Part of a small language model's weights.
Size: 18 layers, width 256, 3 heads of 128, MLP 1024 SwiGLU, vocabulary 512, 21.4M parameters.
Architecture: RMSNorm before each block, rotary positions, no biases in attention or MLP, tied embeddings.
Training: a variant of Muon for these matrices, 547M tokens.
Each number is 200 + 40 x the weight over its row's rms, rounded and kept within 0 to 999. Layers, rows and columns count from 0. The size before them is the row's rms in percent of the matrix's.

# layer 8 MLP down (transposed), 1024x256, rms 0.0739, rows 576-594, columns 128-255
102,164,155,241,249,213,221,163,146,260,222,226,185,171,260,174,223,175,206,227,178,252,177,226,222,211,262,150,132,231,192,189,184,151,213,145,180,221,201,229,213,278,116,233,268,186,119,149,167,208,210,250,175,157,225,233,269,248,157,225,183,176,226,193,169,170,143,141,212,226,183,152,257,234,178,268,190,221,163,245,223,207,171,136,219,216,211,210,235,169,282,217,200,229,160,243,138,167,242,161,195,211,181,293,171,141,207,117,94,163,195,181,188,276,166,238,255,219,226,194,209,285,176,204,202,173,225,164,117
083,258,247,220,138,196,180,227,198,148,230,218,216,133,105,285,168,195,206,183,236,300,190,157,213,284,198,212,279,203,265,291,151,215,224,265,169,211,172,182,240,234,200,194,236,218,147,189,158,126,190,177,263,167,135,258,205,277,184,212,191,203,183,175,193,199,244,239,216,115,194,229,142,202,220,200,267,215,249,213,187,159,100,262,222,185,228,210,167,232,238,192,231,149,257,248,278,175,196,181,169,216,272,288,222,199,175,230,119,216,174,200,206,203,247,139,171,228,202,171,185,209,172,185,248,126,186,206,154
096,188,208,193,234,174,274,122,209,201,178,259,142,238,173,175,234,205,192,187,284,197,244,212,213,190,144,188,197,232,172,158,191,218,213,167,230,255,189,128,156,257,178,191,186,155,241,134,224,168,183,207,209,165,205,217,221,257,264,249,189,243,232,222,170,217,214,204,199,187,188,228,203,137,184,179,260,186,159,248,171,220,165,180,190,171,276,259,267,165,256,171,203,245,160,172,246,244,198,220,213,212,198,137,101,226,221,154,264,220,185,203,259,215,279,210,139,224,188,215,83,231,206,252,248,109,199,241,252
100,179,277,163,186,165,200,159,248,207,144,183,165,157,241,103,189,157,225,208,146,223,196,220,249,206,220,188,144,260,185,217,257,222,200,250,238,173,195,158,121,134,195,114,231,205,205,225,196,214,220,237,222,169,242,177,158,220,231,234,151,171,142,91,155,153,175,206,208,191,246,210,233,151,162,190,141,255,270,214,242,156,249,158,277,221,178,259,210,92,160,121,172,148,224,224,203,208,166,215,188,170,254,178,159,161,232,114,165,139,154,203,165,192,243,161,262,210,167,173,230,194,251,290,226,165,179,180,213
105,196,200,231,182,203,211,209,105,225,140,266,164,202,223,210,198,181,181,258,211,169,228,242,230,175,191,140,144,276,255,254,169,196,262,158,170,140,216,156,189,208,141,194,189,177,299,180,169,210,261,164,208,175,207,260,115,181,156,220,208,180,162,192,175,205,192,263,193,158,245,206,312,244,192,175,188,191,142,192,220,154,241,256,194,207,247,114,229,242,220,198,165,262,164,198,233,289,127,260,196,225,188,106,196,179,161,182,199,169,178,237,144,216,295,237,197,215,238,199,222,205,208,135,211,199,184,215,208
102,140,220,231,184,196,215,198,183,170,219,248,277,202,73,231,187,164,198,184,187,168,248,203,202,181,280,195,137,136,233,148,214,267,209,211,222,166,170,224,214,153,127,169,213,227,212,179,125,180,273,196,206,123,127,265,142,191,227,151,196,176,208,198,171,268,255,272,104,234,230,186,155,182,227,180,196,213,126,239,145,249,236,269,134,197,171,170,259,184,212,186,193,176,220,152,131,213,239,167,169,181,221,202,260,188,131,179,174,209,187,210,181,204,265,154,227,137,198,178,168,154,227,222,177,226,139,216,237
096,221,160,194,194,169,255,205,248,109,212,234,129,261,136,195,192,192,195,186,139,131,206,183,205,184,204,237,175,154,208,185,239,171,193,249,210,214,215,234,215,203,192,180,223,178,131,175,227,216,277,210,118,169,147,201,205,238,180,173,227,227,248,154,188,198,195,229,243,132,164,209,232,208,178,120,260,159,161,210,123,199,117,198,184,199,187,216,194,142,190,221,245,232,233,193,151,212,183,131,228,213,299,280,153,265,263,246,309,279,151,245,149,248,165,190,195,190,188,125,110,195,103,162,213,174,143,208,190
101,239,197,192,108,272,171,211,198,238,223,135,228,215,208,231,186,258,186,188,181,215,203,227,175,226,246,206,184,235,258,222,215,216,198,182,240,174,234,262,171,214,283,218,185,218,149,111,213,189,136,175,111,168,196,174,245,218,251,162,216,252,221,188,261,185,223,255,270,107,270,213,144,218,237,198,180,222,216,187,185,163,217,157,150,121,127,198,263,242,223,200,227,221,156,218,177,224,222,230,145,161,181,226,102,322,182,228,210,188,153,229,166,188,207,203,257,238,168,170,141,212,237,169,138,163,210,176,162
112,180,288,169,194,158,211,188,192,244,241,219,173,148,171,285,216,212,197,159,177,149,156,203,232,200,245,179,206,224,279,194,236,168,195,216,201,273,224,183,111,189,269,242,224,233,254,208,142,188,205,201,167,251,175,196,290,212,184,172,189,260,212,280,209,244,202,184,276,239,173,114,224,172,181,218,160,240,179,221,196,217,250,208,159,262,190,193,161,231,211,182,214,179,191,217,219,216,195,182,196,245,201,191,99,167,178,151,161,208,213,255,234,167,223,197,207,225,232,206,292,172,229,227,216,175,142,199,214
098,193,247,207,187,242,148,221,136,219,256,141,234,163,206,196,139,220,184,195,218,203,93,179,206,276,247,233,265,219,146,190,171,176,160,244,175,192,257,180,199,167,195,134,243,219,95,206,134,205,225,162,183,157,189,240,167,276,275,249,238,187,166,196,177,202,209,164,217,163,241,193,218,205,186,157,162,137,206,248,195,224,226,215,190,223,208,203,238,162,217,203,158,222,193,152,234,172,237,208,251,124,242,213,170,181,224,192,186,164,136,221,242,209,181,194,180,225,162,164,265,193,192,131,205,229,206,296,248
095,208,164,166,272,182,243,186,244,188,176,178,174,146,208,202,238,157,207,148,224,268,172,245,212,168,198,187,283,254,177,171,214,199,244,127,229,214,193,146,214,196,217,88,241,216,173,168,239,188,262,263,181,196,254,235,124,251,251,191,179,193,219,174,241,223,133,224,207,171,236,189,161,143,205,207,157,202,215,166,301,169,152,191,204,152,252,173,143,155,218,179,136,232,205,104,215,199,257,203,229,146,109,247,219,204,191,170,229,290,217,190,143,227,135,241,254,185,209,170,179,216,157,202,235,184,145,208,164
103,190,190,206,201,182,187,181,171,198,165,196,214,222,235,136,189,217,216,232,181,179,242,225,198,222,188,179,240,172,155,257,163,205,178,217,168,196,222,246,180,224,213,212,271,226,152,185,89,227,240,245,243,169,253,280,255,239,181,175,165,198,154,204,223,170,209,197,163,229,215,147,166,233,160,196,185,233,137,177,199,175,151,158,193,200,173,197,211,209,233,222,229,245,239,291,220,209,246,111,196,238,207,124,194,129,192,149,140,181,172,271,229,149,175,227,133,171,136,220,212,134,237,244,165,172,211,218,146
096,224,179,252,219,169,178,102,247,206,209,212,173,207,168,235,159,182,261,136,153,237,192,183,177,210,162,244,229,268,114,271,202,134,178,239,205,187,241,238,237,201,161,257,240,153,216,217,263,154,225,112,128,139,302,153,253,124,170,154,224,222,169,220,143,182,223,190,177,177,161,170,178,129,168,158,193,247,235,178,212,169,206,212,136,226,225,205,262,307,197,184,254,161,208,203,191,254,175,218,151,191,222,218,234,185,141,133,241,247,204,205,188,208,166,152,186,217,160,218,284,119,224,252,231,230,172,170,147
105,252,265,183,153,160,194,200,265,205,259,212,293,190,247,146,225,255,121,127,198,143,165,266,189,209,180,206,186,218,179,251,199,215,150,145,272,176,169,236,251,177,192,155,228,208,184,200,202,177,175,238,208,209,281,209,157,209,209,188,197,187,223,146,240,147,177,108,185,185,230,181,264,227,198,196,251,177,279,199,147,176,252,248,151,195,172,182,213,221,135,243,196,216,177,176,240,199,158,165,246,129,123,204,145,240,101,250,223,135,301,183,213,232,178,222,204,165,213,196,226,210,198,190,113,168,203,197,179
098,245,163,167,231,173,147,151,213,212,234,252,187,235,180,194,235,195,216,171,198,208,255,271,178,196,171,266,232,256,172,162,210,171,206,271,253,246,259,202,257,221,101,194,211,182,168,119,156,202,191,186,190,282,263,173,232,209,155,173,96,159,173,162,212,188,242,134,218,109,187,178,242,267,240,241,196,138,223,236,260,179,126,211,194,177,187,154,255,241,209,178,198,197,307,191,211,156,211,282,238,206,209,194,208,210,199,205,249,200,207,215,241,172,90,154,203,171,259,242,242,191,216,166,210,209,253,171,230
096,219,208,200,214,197,276,199,199,130,253,228,200,206,186,230,158,183,207,290,241,162,247,188,204,235,199,237,231,218,178,182,162,117,213,205,246,221,193,228,225,226,177,257,155,239,204,190,232,219,157,184,188,146,176,212,142,198,186,205,223,216,207,173,267,190,256,271,199,217,224,250,118,151,178,200,228,211,214,146,184,138,122,246,188,230,90,187,123,129,140,193,224,241,213,249,211,196,229,284,210,215,263,228,217,196,138,205,232,183,172,127,204,209,218,181,234,186,125,192,242,213,138,166,250,270,230,221,205
095,189,210,89,224,161,197,155,263,263,161,172,188,213,233,161,212,182,192,264,198,167,180,163,230,207,243,257,289,185,290,195,135,219,189,234,215,266,166,205,168,168,186,169,181,204,155,244,265,216,152,162,181,225,198,182,242,61,201,274,179,236,255,192,216,202,129,178,149,220,194,195,201,137,166,133,146,202,173,186,219,245,251,228,153,152,179,238,203,168,153,268,216,170,256,221,201,209,213,199,132,199,249,241,119,228,147,190,223,224,142,266,268,189,235,164,216,238,204,177,228,197,235,236,257,165,180,197,260
110,183,153,164,221,204,208,158,214,171,211,139,227,196,160,216,189,175,186,235,259,186,223,178,186,172,180,230,281,229,169,186,192,175,172,180,175,213,223,189,128,168,197,242,216,238,181,224,194,226,267,171,284,123,196,216,177,163,184,251,176,237,208,230,210,189,158,132,254,242,204,256,142,283,153,252,176,173,270,209,90,234,249,206,183,268,247,130,169,205,178,219,136,177,177,198,260,200,240,221,161,255,179,299,187,219,206,241,179,199,164,286,255,200,198,255,147,185,233,176,161,192,188,207,207,226,168,178,268
103,217,177,143,155,201,182,245,224,229,236,113,231,184,286,171,150,110,253,255,160,162,164,170,268,149,244,167,180,253,181,178,123,272,202,173,226,142,205,163,198,237,192,184,139,165,246,206,174,143,243,256,120,190,224,143,148,183,286,264,128,182,221,159,193,231,171,279,166,201,188,232,212,178,184,211,153,190,178,176,269,217,181,178,161,224,211,166,109,166,165,268,245,228,183,242,174,212,130,196,179,104,174,162,196,223,164,231,159,196,211,154,190,202,262,184,157,215,182,191,151,208,269,241,269,173,266,156,187
# layer 8 MLP gate, 1024x256, rms 0.107, rows 577-594, columns 128-255
100,192,229,134,178,179,220,172,167,248,157,240,291,146,219,223,238,129,208,262,174,183,205,231,185,178,181,218,179,212,145,177,150,191,191,139,216,196,199,157,214,179,177,179,254,185,213,259,213,215,214,156,155,140,119,187,211,186,234,191,234,191,125,228,128,229,249,151,196,102,267,202,209,233,211,222,325,169,276,234,228,239,172,201,248,234,185,222,172,225,241,165,266,140,187,203,193,253,213,237,214,164,159,206,206,167,163,177,166,190,204,180,179,231,173,156,183,160,262,157,240,152,233,281,231,180,194,155,141
101,186,196,222,225,205,211,105,207,225,222,256,146,191,89,191,198,174,219,242,199,174,222,234,202,231,188,170,296,169,137,136,179,190,156,116,127,152,245,178,190,198,190,181,146,196,175,236,250,184,230,198,246,212,139,153,199,146,230,187,255,245,231,161,171,197,228,158,205,268,222,197,170,168,216,209,240,167,174,174,199,161,176,282,169,214,175,211,194,196,225,202,276,163,188,238,207,159,240,210,172,140,261,231,206,195,222,178,205,189,249,181,238,206,192,177,181,155,173,255,186,131,164,134,225,239,245,258,148
102,270,252,123,238,211,139,163,248,163,230,179,187,205,229,156,144,162,231,133,132,188,185,138,183,156,262,258,122,191,226,198,192,185,160,264,202,182,227,148,230,267,187,183,184,128,121,227,156,139,186,266,244,170,188,145,233,187,295,201,186,179,242,258,204,246,165,155,244,202,183,182,145,295,233,168,251,229,237,247,150,234,204,133,181,244,163,173,196,220,215,285,219,247,258,205,250,211,169,273,219,183,189,212,136,210,252,196,232,177,158,172,242,267,110,235,210,155,189,231,197,189,253,226,287,172,231,130,185
107,200,185,257,150,180,189,179,148,174,196,230,108,229,237,213,189,227,138,128,229,236,204,256,195,265,139,179,214,201,243,166,235,147,240,203,198,182,238,137,165,183,234,283,184,221,196,202,253,216,269,146,175,174,183,192,202,172,229,203,159,242,176,216,219,151,185,257,191,196,194,197,163,233,237,150,120,177,174,224,190,187,170,160,248,224,150,182,181,140,159,146,223,249,231,211,233,176,132,248,170,183,245,247,98,185,262,229,176,257,257,191,226,230,202,190,205,183,132,179,228,248,198,172,158,219,168,208,185
094,116,137,188,258,212,200,188,219,181,186,182,216,219,216,270,241,163,183,247,223,177,129,180,158,186,209,258,178,222,218,210,179,193,180,210,96,261,223,282,185,199,203,172,250,196,212,133,164,228,193,285,199,136,203,181,173,180,138,193,211,146,222,132,215,236,260,246,204,147,219,291,210,186,247,240,230,211,161,281,128,195,174,202,202,192,158,156,282,268,203,208,201,135,216,174,164,319,271,190,212,170,177,226,178,223,232,209,205,176,182,121,247,165,150,234,179,214,139,174,187,113,158,242,246,176,204,119,165
099,155,158,194,214,213,250,233,100,210,173,201,193,187,160,159,161,191,282,148,272,243,114,168,226,238,219,269,218,185,149,98,170,185,184,165,217,241,218,208,182,178,182,202,110,159,190,259,216,156,212,140,172,189,179,163,199,185,195,168,225,200,243,184,169,221,205,192,214,168,233,265,184,190,267,173,176,297,245,129,198,221,196,207,234,207,201,283,161,201,184,255,213,216,147,185,232,201,250,280,279,208,144,218,211,194,185,151,214,225,104,120,187,187,297,193,259,182,141,169,145,270,164,178,208,217,225,143,179
097,220,172,208,199,149,241,176,123,217,225,126,206,182,231,186,169,145,207,216,190,237,186,146,257,186,229,274,260,169,215,168,146,160,233,227,129,123,189,218,235,151,213,184,198,158,219,221,157,214,194,243,288,248,213,182,148,238,234,189,132,171,255,215,203,145,190,161,263,220,237,156,147,193,223,187,212,232,211,149,190,189,210,179,218,205,194,228,260,274,182,149,190,172,263,184,129,264,257,210,128,215,202,252,153,182,207,188,216,213,154,188,246,219,239,152,212,168,186,181,304,128,193,218,170,184,227,150,236
105,196,188,217,183,162,217,175,238,160,176,177,213,196,156,213,180,237,185,201,253,180,132,191,212,148,231,194,258,229,190,191,210,158,264,214,186,175,199,206,232,174,123,223,213,230,202,233,222,135,153,203,248,186,217,206,124,207,134,205,177,124,186,147,191,210,238,205,143,199,233,252,249,210,209,198,209,192,218,154,209,248,196,165,102,235,228,258,201,174,188,206,242,195,146,143,229,137,147,224,198,169,316,206,266,221,199,254,192,74,178,157,254,131,159,141,92,171,210,207,198,199,207,177,166,177,199,234,265
098,178,202,197,203,135,207,237,202,126,117,205,185,160,211,150,188,224,203,199,253,216,129,220,192,128,184,260,288,237,250,211,238,244,207,270,248,258,226,196,157,175,162,205,220,246,244,275,91,181,138,199,165,203,176,232,213,229,203,178,197,173,206,204,194,117,166,206,170,218,191,164,170,196,167,179,254,169,223,215,167,284,183,124,167,137,230,207,253,237,158,237,261,207,183,163,157,97,185,187,210,242,259,141,168,232,157,198,201,205,182,216,147,173,71,141,223,284,176,252,224,232,197,179,157,164,227,217,170
095,182,203,244,197,194,184,213,170,166,163,128,174,196,169,151,202,224,181,265,286,171,194,193,186,208,160,269,146,203,201,93,169,147,254,211,227,201,206,160,235,236,207,244,154,235,217,143,243,176,193,172,160,224,175,231,255,198,156,186,211,189,127,286,184,240,175,189,123,200,192,271,199,280,205,197,149,191,167,132,164,234,275,222,194,237,172,216,202,258,183,188,268,202,270,255,240,128,200,198,138,287,233,195,229,206,234,184,202,239,227,164,139,186,140,128,142,196,234,218,205,182,177,259,87,213,199,275,178
100,177,143,231,188,193,135,189,171,196,160,229,116,269,226,170,186,217,202,165,199,181,241,173,188,184,198,236,203,154,140,226,205,168,167,233,178,261,221,194,234,155,257,210,244,129,184,281,225,314,216,251,193,223,149,276,196,228,193,210,164,221,272,197,224,184,226,222,284,220,140,187,211,134,220,195,187,149,207,175,198,153,197,215,230,223,241,190,177,155,182,207,250,229,260,249,182,253,267,196,91,254,221,214,153,136,246,266,149,128,162,147,208,215,262,216,215,269,196,223,204,190,201,203,218,216,207,226,139
101,157,179,204,205,230,190,149,263,122,181,161,262,157,199,342,158,103,145,179,206,211,209,187,149,318,238,239,215,217,142,138,230,199,231,222,194,296,238,188,176,224,214,153,235,139,153,169,194,257,142,265,175,125,159,199,254,200,187,146,194,136,189,161,217,187,165,214,135,173,229,169,197,280,270,186,183,183,191,213,169,173,232,210,239,189,198,159,184,254,170,231,220,209,196,169,190,158,217,289,168,194,148,204,231,211,196,200,211,206,245,145,270,180,170,124,115,207,189,222,195,169,221,234,199,204,163,114,201
102,201,145,141,237,121,221,145,225,224,124,243,217,185,202,170,217,232,194,179,173,222,179,192,281,196,209,147,243,195,150,142,167,189,253,207,214,263,264,180,197,160,242,316,187,185,183,234,254,165,243,207,192,241,96,255,234,206,151,191,301,231,268,213,239,202,175,184,237,200,166,219,152,205,165,234,213,200,272,148,188,178,184,216,193,223,229,161,225,221,195,205,192,169,141,175,168,237,233,187,153,240,224,130,202,228,144,289,222,296,194,162,236,213,231,323,180,133,194,200,258,179,233,145,177,326,197,202,243
095,207,193,223,145,152,217,206,230,220,178,280,228,132,211,173,213,191,194,120,183,195,197,143,172,236,144,193,211,276,224,195,183,186,184,139,189,148,218,200,206,216,275,157,225,215,198,260,156,163,185,242,210,179,218,228,154,144,231,175,282,244,170,204,208,201,192,180,205,216,284,203,128,248,214,194,128,224,182,146,234,187,160,215,123,222,217,173,164,213,252,179,240,211,168,233,186,220,167,164,125,189,186,152,166,146,215,234,216,160,165,207,173,255,185,197,161,177,144,197,142,265,179,219,189,174,268,138,212
098,224,229,190,230,245,175,200,257,232,245,174,196,226,100,121,223,230,225,240,239,207,245,203,240,187,173,199,188,141,119,228,256,148,234,134,251,157,224,207,129,235,181,226,161,192,157,228,217,184,160,233,195,187,165,235,240,207,180,131,229,212,210,206,243,216,195,156,142,233,183,173,175,135,202,163,303,155,215,267,210,149,181,212,217,166,182,194,177,191,190,170,212,147,215,227,181,190,198,271,252,175,217,189,245,177,249,222,232,260,138,237,192,158,178,257,128,214,195,190,218,235,223,190,216,109,227,123,214
095,174,220,173,230,201,198,202,81,176,202,155,235,183,208,200,151,145,265,163,175,163,204,228,172,173,171,159,171,160,179,196,199,134,166,118,252,199,197,207,170,109,228,187,241,178,198,222,151,238,159,108,137,169,178,162,222,246,160,173,199,177,181,187,185,131,223,157,144,186,195,231,249,144,175,192,185,154,162,196,171,209,254,152,285,225,215,144,159,180,216,208,245,212,134,203,246,227,245,296,204,241,234,200,173,215,175,210,165,201,216,175,147,142,235,198,203,215,218,208,208,231,176,218,254,170,278,258,248
101,199,113,119,199,248,119,184,193,267,222,230,228,193,131,266,195,191,112,167,238,260,198,231,237,207,134,232,200,169,186,157,197,233,146,228,216,130,203,195,202,171,239,216,286,231,151,322,222,235,234,203,224,163,225,263,210,200,160,247,227,230,179,137,228,237,247,195,182,148,238,181,185,293,187,243,189,196,201,159,201,145,190,206,264,214,163,165,233,225,193,179,146,213,178,195,218,302,152,182,164,244,168,201,144,230,137,168,194,90,159,273,190,229,184,185,164,266,241,233,186,172,190,247,225,216,208,253,255
100,200,210,194,180,181,184,142,167,204,162,200,210,141,250,182,218,173,184,223,207,215,175,206,179,229,213,247,251,226,152,162,186,243,220,217,250,189,224,183,210,230,184,231,257,199,221,195,220,194,217,207,211,194,289,188,115,284,161,227,166,187,177,255,170,165,107,141,149,165,246,233,151,197,212,200,182,333,232,170,155,264,245,236,234,183,251,286,206,175,173,186,164,196,147,208,216,267,214,171,239,223,186,226,185,213,244,179,206,228,130,197,139,235,199,164,128,278,203,218,172,220,264,198,199,181,211,169,214
# layer 8 MLP up, 1024x256, rms 0.104, rows 577-594, columns 128-255
101,165,158,197,201,228,228,181,181,264,148,111,194,137,136,191,207,133,244,256,200,164,204,155,164,187,195,232,243,208,185,244,156,238,183,181,199,191,166,204,251,226,296,209,240,172,193,162,248,187,242,217,229,144,218,244,147,256,166,126,212,179,245,195,177,140,141,189,193,248,178,195,242,202,251,108,155,263,226,219,227,159,176,194,177,187,285,182,186,185,173,195,153,236,172,210,225,193,196,193,182,175,221,181,249,174,212,201,193,220,215,186,234,166,244,235,220,221,164,231,186,179,173,111,147,158,244,184,205
100,128,205,152,160,56,236,209,255,219,234,235,225,230,84,180,104,195,234,218,237,172,210,203,214,264,240,157,202,192,255,188,215,178,152,169,231,233,148,256,220,242,201,199,239,193,155,237,229,210,253,243,209,207,132,179,303,194,161,153,202,289,198,171,186,227,166,209,260,189,196,210,222,205,228,190,202,181,160,233,160,222,167,179,196,176,210,156,208,217,210,189,197,188,154,235,236,143,159,211,190,135,245,233,206,164,155,177,245,171,179,163,162,179,190,203,133,217,160,165,177,182,186,215,302,230,218,158,249
098,238,199,201,235,133,191,179,258,185,188,230,185,194,196,117,174,144,171,207,106,203,160,229,224,184,235,224,166,204,192,237,158,222,183,206,215,218,266,189,163,189,283,245,247,218,200,208,242,234,247,261,199,122,208,177,191,268,182,194,222,136,242,159,204,212,271,196,208,199,165,161,196,255,163,210,174,192,183,153,213,202,200,182,252,238,242,257,245,120,263,153,157,200,280,214,168,205,206,193,166,205,185,191,120,233,132,231,141,270,175,201,204,184,263,232,172,167,158,154,239,273,223,207,177,185,237,156,107
107,162,250,163,189,211,233,238,173,185,100,176,140,224,170,256,150,232,168,203,135,187,205,194,261,205,209,244,255,213,186,121,222,247,218,224,177,179,184,176,176,269,151,196,184,231,217,166,220,219,200,262,143,194,218,193,190,227,299,186,250,189,208,176,205,194,242,181,201,211,248,258,202,239,204,223,186,240,261,259,236,191,158,217,219,213,238,135,175,229,169,154,194,236,138,180,168,232,217,145,227,175,196,145,231,149,124,214,248,257,179,206,164,202,224,259,141,241,212,170,158,200,164,196,228,130,232,168,157
100,210,220,217,264,185,224,162,214,257,211,249,199,174,233,262,196,211,201,180,299,278,175,145,166,239,188,152,174,153,151,180,177,189,231,146,273,154,207,199,169,219,241,228,200,196,202,199,222,189,154,214,206,198,173,201,128,227,233,172,297,163,137,162,236,215,202,219,188,266,231,200,248,260,199,189,178,273,231,186,172,183,183,170,270,183,223,195,251,195,194,161,192,231,167,273,241,246,224,234,126,216,249,92,201,210,235,161,212,190,201,166,185,146,174,218,247,193,259,265,271,174,246,182,197,250,227,240,213
101,236,201,176,225,231,199,108,235,189,245,202,139,167,193,218,248,185,181,244,254,100,190,200,166,240,253,226,235,242,197,170,145,182,130,236,143,244,189,268,172,157,185,219,275,155,217,169,142,180,268,291,140,191,179,229,203,190,206,157,219,209,203,207,214,232,158,214,178,238,208,187,210,170,233,203,154,233,183,178,261,153,262,234,227,219,166,225,226,226,248,154,174,192,140,179,158,153,177,236,208,184,170,224,145,232,176,178,171,236,201,123,192,202,203,221,255,281,175,219,235,208,198,202,173,219,181,193,260
104,213,254,196,134,239,166,303,235,168,187,211,161,192,246,225,286,197,162,210,207,169,141,222,171,189,190,166,206,210,176,248,185,251,173,214,186,167,196,178,144,279,275,208,247,254,199,177,244,188,195,196,207,144,218,200,173,123,196,145,201,252,124,194,226,231,206,244,212,106,205,222,171,215,201,162,227,204,148,185,227,197,233,176,161,148,195,195,231,228,221,138,212,235,202,275,159,293,243,213,203,162,168,195,169,248,234,206,167,211,192,189,92,89,187,188,234,175,181,232,162,207,256,176,157,144,308,230,191
108,214,192,183,273,221,198,206,224,216,192,172,248,206,193,191,252,156,238,205,205,174,255,224,206,186,218,129,200,196,125,255,258,170,176,152,179,222,199,290,204,215,212,203,159,186,156,224,187,140,193,201,162,208,199,235,196,152,159,171,175,166,208,223,252,228,159,168,268,228,163,238,213,273,198,193,79,148,141,263,220,178,200,235,153,216,223,176,160,237,175,184,173,137,232,228,176,219,121,184,157,236,220,190,165,165,123,154,284,171,164,224,235,165,164,269,150,226,171,171,216,227,228,191,221,237,220,81,213
098,174,212,213,119,184,227,186,188,198,267,191,181,175,219,258,205,139,233,133,216,222,237,151,228,204,159,268,195,243,226,192,219,218,212,170,216,107,181,253,224,272,212,139,242,245,167,201,212,207,189,130,199,157,132,162,173,179,174,245,164,217,163,152,182,190,219,215,200,237,224,235,210,120,239,146,158,199,204,101,259,209,218,166,220,206,228,142,196,176,259,228,223,182,246,223,191,202,222,219,239,226,180,224,194,138,210,188,183,155,133,75,223,195,282,208,201,235,232,234,122,217,205,199,130,221,215,188,237
096,200,162,169,197,189,220,176,190,225,255,130,63,184,180,191,198,146,235,245,244,161,170,143,209,241,252,217,233,215,212,208,199,172,220,161,215,143,280,174,256,223,247,218,211,159,205,170,227,142,181,258,243,95,276,219,189,246,133,200,190,218,186,139,193,126,198,244,164,104,182,198,202,218,204,184,166,195,222,205,199,201,242,166,194,166,161,192,161,219,117,174,215,175,236,175,190,150,150,230,189,213,223,184,220,225,213,167,103,158,214,200,203,134,212,220,156,161,192,205,195,126,239,206,173,175,177,273,248
097,179,160,177,193,182,129,183,225,139,185,131,280,206,244,286,263,236,188,201,218,156,158,241,126,202,215,198,194,201,233,179,224,199,232,184,200,203,188,230,202,203,147,144,225,134,184,231,206,147,289,175,221,172,228,310,152,186,216,173,236,226,245,251,169,204,204,269,244,195,209,194,112,198,235,211,161,159,223,166,168,227,232,214,170,224,156,189,192,226,239,185,204,177,141,190,140,228,171,178,120,211,237,154,196,153,228,118,207,192,191,192,299,333,142,297,180,124,160,215,230,114,169,228,158,226,203,209,247
104,256,263,219,196,194,148,138,239,273,230,230,227,179,148,224,227,162,209,167,201,117,121,210,236,132,208,191,204,219,229,282,246,261,114,198,228,190,112,219,217,170,216,206,171,147,180,159,162,161,230,184,158,169,213,132,194,261,233,188,209,245,185,265,159,261,223,220,198,189,232,223,232,213,206,198,253,161,294,181,263,142,213,272,182,196,233,250,249,212,268,208,218,149,190,228,140,275,187,187,234,184,190,203,283,115,143,164,142,212,144,212,141,277,166,174,236,205,196,142,274,213,200,192,262,142,202,187,189
104,206,319,247,102,259,318,191,258,181,222,187,196,248,214,225,188,276,181,260,184,200,194,244,255,197,188,145,196,166,127,182,188,243,200,214,204,160,179,249,197,186,199,187,189,208,170,271,188,181,196,160,251,188,256,148,166,173,217,252,166,175,132,184,225,204,133,184,205,163,212,170,233,217,220,102,212,199,256,216,235,200,277,197,193,126,192,254,265,210,94,242,203,224,178,179,205,248,157,139,227,195,175,286,233,286,121,210,201,171,299,213,208,157,179,224,183,148,193,181,197,250,166,166,124,180,173,166,210
093,181,191,148,178,164,169,217,210,215,163,214,173,170,172,208,222,218,222,214,211,218,234,147,209,203,249,191,217,132,199,193,227,188,190,182,187,237,192,173,152,183,245,219,265,155,206,220,164,196,196,185,219,196,219,216,170,245,246,116,177,184,278,170,246,238,175,147,226,248,262,176,180,236,83,157,179,214,237,186,277,262,206,228,292,216,112,181,230,187,192,247,217,235,247,209,199,227,147,133,230,247,186,204,179,218,136,172,246,210,248,163,190,187,125,227,179,178,101,260,248,189,223,113,238,198,155,258,165
102,196,217,214,216,158,244,224,225,199,269,221,184,151,89,232,208,194,155,233,124,193,193,223,206,149,248,111,187,183,209,230,226,228,243,257,185,248,186,277,167,201,202,161,211,283,173,282,204,245,191,276,189,187,150,189,182,183,209,182,148,189,146,266,184,171,273,175,240,174,230,168,245,211,197,181,194,139,213,161,147,192,211,200,217,230,164,156,211,171,233,194,112,99,192,268,194,163,205,222,154,172,268,168,111,169,220,269,79,195,153,164,170,210,162,137,140,233,184,210,204,167,226,247,202,228,215,211,231
098,233,220,224,138,205,157,227,184,218,240,207,197,137,201,153,171,156,257,235,220,197,164,280,221,135,230,224,256,227,225,125,210,190,168,183,186,184,175,134,200,185,209,179,231,272,218,184,64,209,157,209,223,188,147,235,216,174,137,167,221,218,174,233,218,199,178,177,198,191,230,221,194,178,140,206,229,203,208,198,161,212,229,184,227,285,213,115,226,222,164,235,176,191,177,187,199,248,144,206,232,215,237,172,192,223,164,190,172,145,283,232,119,210,143,188,185,134,233,240,272,231,173,215,216,190,208,235,208
109,164,233,222,175,180,211,161,194,186,168,168,171,217,152,164,188,178,196,177,155,336,198,211,183,193,230,181,189,258,236,148,129,184,222,177,158,220,194,175,234,132,169,140,226,238,170,208,293,211,187,216,230,248,227,237,210,189,199,235,166,218,227,173,235,231,215,238,276,231,216,184,141,252,147,264,237,204,138,254,201,75,218,143,185,185,276,222,201,198,207,193,119,162,164,145,195,239,203,136,188,156,179,274,216,248,180,241,195,165,103,221,218,148,205,254,189,160,309,172,193,256,246,209,181,172,140,251,235
102,197,197,153,237,230,216,244,183,177,199,184,207,208,170,195,285,284,210,201,191,158,214,218,266,271,199,173,195,149,252,160,226,212,190,248,227,210,196,207,241,176,171,169,200,134,172,223,161,129,262,239,258,209,256,215,155,176,227,176,202,232,141,189,204,222,184,161,251,240,249,162,203,124,155,140,319,190,211,210,232,175,134,244,224,190,185,180,212,164,209,194,292,198,183,219,188,244,155,212,169,211,262,180,239,189,164,195,233,184,180,236,214,204,189,225,215,215,239,152,188,147,193,172,241,155,199,155,252